Each number is 128 + 24 x the weight over the matrix's rms, rounded and kept within 0 to 255. Layers, rows and columns count from 0. Numbers have three digits each.

# layer 3 MLP down (transposed), 832x320, rms 0.026, rows 354-365, columns 80-159
157119116099100100122142133126128169147161129126152123132115077135129071171090147151157172170070125098109124134130138116111102117107090121145117091101144130150113135106175120141137106116145133167138146147163093137142121118121155157132172149
117135144125131108152174095067116129114118115115133128142155055136162113117100101155098142141141130138112104160136159138106119124094139137144151128088201153119148074103127142155117094158113108136091165078118129114102104131123086158133090126
140084165092156131123136082157086143086139098119138133095103119098146109102137133107144081131101139097143109137169120082116106119101104134116123162108112136128157123151113139150150094109146063133118113109150157117135154151138136111061116156
124153091098112134132129132141160139113141170134120135109151117098153121164122105117116137137142107089141198113155096097134132097125136120132122092128157127143179109164157132108172180142097118158097141091099121137122126121164155131114162064
100121162102154139153173124134080122155144094157171108139083050131126148126111123108101129112100116174098160130135122140137121131147137100165127113146095131124101110106100137145136146144135141129130132153156159092133086139150137151120132124
166106146102179117167119122120107099129124123124080119109127111098083158192118148144167140154146078121137100093144090175145113114136111139108160147125127139163178144107104097137100135143136116128125142146117112148122163128112088064123120088
138106134156130087116110112030161096142105125109115114118091160104144150128126108135144135121146136138083104149104105108145130163117134158115091126157165132113160123149144131103137145111128130136136085102123174096137131128143075128115134092
128107150109163090138086127140140141104132131144131096120151161153143168142083145135123095136138119168134147101127089139145119157159136114121171142141159190145109142096117097197062124148169111116163093098117131121127116112127102080087101139
206162127149192108115162115111125146116160116162145140096117124116094151118147145114147122090168109143107141121137144135110163143157150114129136148155149114167149176159142148077127162140114103117124118153134137152136127115132141115115142081
155126101125161120104138119169096107108115165156138156134118121090152127103126133129077132127164108108131134144154135125133090186144115110129080149131141110137123139083161138120127158123119094132129126119131110136080148133085106148098117140
122163137137134099132135101111161109142124103133092156147119133156112139110134153114134155099139136135157114157118124170116126135090137092133136154129115172109146127156124105150190134132124111167122127153088140127087122149134087139122128117
085120128114123120144112116060135153136131123088150114119112107142146126150125131104119157120124114131093151115104111107109150087126109110134153111165137122091097134080162138101119164140135106164125109148110098087118110126101107127128118122
# layer 3 MLP gate, 832x320, rms 0.0539, rows 355-366, columns 80-159
124115127121102114154138166178166159087083163081138177062109098117150134129121115133136098134116128099155096159123108119142113076155109113119120135196133101164112122078137116130085148119110105145130113109118096122122138119162098099154117055
150083138179131153090101124106130134152136149122151135123172194116122184117092121135134131134093142112086103126138154136120135150145080117146124105113145114148145117075130160129083097105103113149120117104093129105083135122153116125155174123
139139125144146114118145129124187122135131132131129115122120103146139128168148137136117106128105137135153159147172137136167127067174157129124079116100160110136159074161108109133138181130139134117114131130120144129131077134131144165133167113
162159119166093117119122119112151137089085126103121152123166182096147100094122119160110130137101118166106129135154144081111102146105118133123128128143139146143129104180150118131146154161130149104126127138075105130144108151156160108155127152
125115101127142132146105140141095123166156087117110133137131122123132122139109123109158146067127145097127150141119150122111160123111110126189106116147157142115102114178135149163136151147130151121158123136121154106116123173120147136133115112
149101107094121147124139186179140102135139131088122152123133146082121110120116113137128130100164175175134151114100102131112115137122125139153108121125102146160171075151118072113097130134148142106127152169115124112120162105114158128160143117
137193107125115143119128137130120102131125117107160144139100095104112120130137146123162155129130146089099107180114166112134158094125140119135126150069099102105152147158159117090141138104126176140093152165132126162099157156157191170167139115
131129120139150124124139117126142157136144085170118144139146132163073134105103127096104112149136102124126131111098125117139164096122103154126115140107116122149143154142126129113100106145152141117130129089117169121159125136155152118147181096
148134097167110119152123162136155124130182086106140141143097125169178135117121120100129100144106156111113107090102095113120165081101153146117137132127119104146122127153136120117152160147144162099106097133120123120114135106115178112135136134
128122166115111172113097094157148150095132142112123130163144128152111128159155124125123091156125178150118126098157120134162107091156099132119106127102091147129143133171152150136096144149118133139132145134113127127163126109098142115135120115
148161086137185124119132142171090111113140100123149143136145156078131132110125153160117120164103152178134149141065106170078157140174102134147110152113126170116161117133137144168129124134116143143113153095165124151144148132122109128129115127
142112143123103116130159178170146111118134081092129142137152102092088097112139099132139116159103106062153142107120107142123125129155076093168117172112141136129135122124106167111101122138110130091098137125139136131153119129096113098171077141
# layer 3 MLP up, 832x320, rms 0.0545, rows 355-365, columns 80-159
128118127109129119133147139126098127158108155121111119120135105078137116104134178161097147169127142090158151153141102156099161167114106141075121148112130151171177087131075117107110130145122122101146089118104117116149103120140106141148156142
120150151166102128101111095094127177145110125191139104119141121123157109079196162095135104139137154118128092120160141082142165138122129230091147093126146124145161133125077156181127112132098101150097126118142122130144127120108102095102133153
069122130101102156170097109093068113105169093129119130118130094131125126083139135095122125100118100147114107068131133175083139148099137136113149143155112150120115155113132144131099129117181103110154122118193126158118157152124120121170131111
102134114166090090139126117148181123141138130137135163132125128106125149131113124142167084157167113156157123103107095131151122101138115190123118137096174169134142152172126117132097100106105111134133143158162131144155135140120136144180128116
129098127083128127150121139125137147123137102134112160119091139084121121104139171110094112163143093176121120135167125166160140143128127140129100089156135119150150127145139156134136164142150134136162131115117110144141199116104124090143123126
153095100121141143097131155150092158141112113082141123106142124164120072108143143154153101102125156093114107139099146167107100109137172172127150109129123115176123180131126128159110155152154107158095141140133107121121129147112124152098095178
142157122155123124085167121098103139086138107132120116172133084109183108133163120117103153128105173139159120134133115080133133137082138103122149099100124108163126090109112129129165145141083150110141116156158135090134074096103170143137137109
124166111118142133104155118104148086168149077124124128089135154155104125116099120129105119126092131167112112167152158142093129098130153099132133141156111081140148115132100155127116118134170114145131137106116146135126097118122110071138135123
160119113162127138132099159097126097164168160143106095130109096110128115129123127084133098133112085125103104126149134083149138094153162143129145169169127142127153129163164091146139142138097162142158133131140126112150095129162125093149151136
088108126102117138126097154126117119121126149144105133110109137097149094128092135172124139153082089118101102085109135122130111126159128140112136101113156077125088144115146146105115140126153142123125157101161144109150145087121130140130124130
125150120106113143106125117147132122128105089154122163119134129163098088136123100137109123147129138127136079099159156150142161101123126109125100059177116140121127137132110152121066105163124127100134148112119135142106111136101142161160134164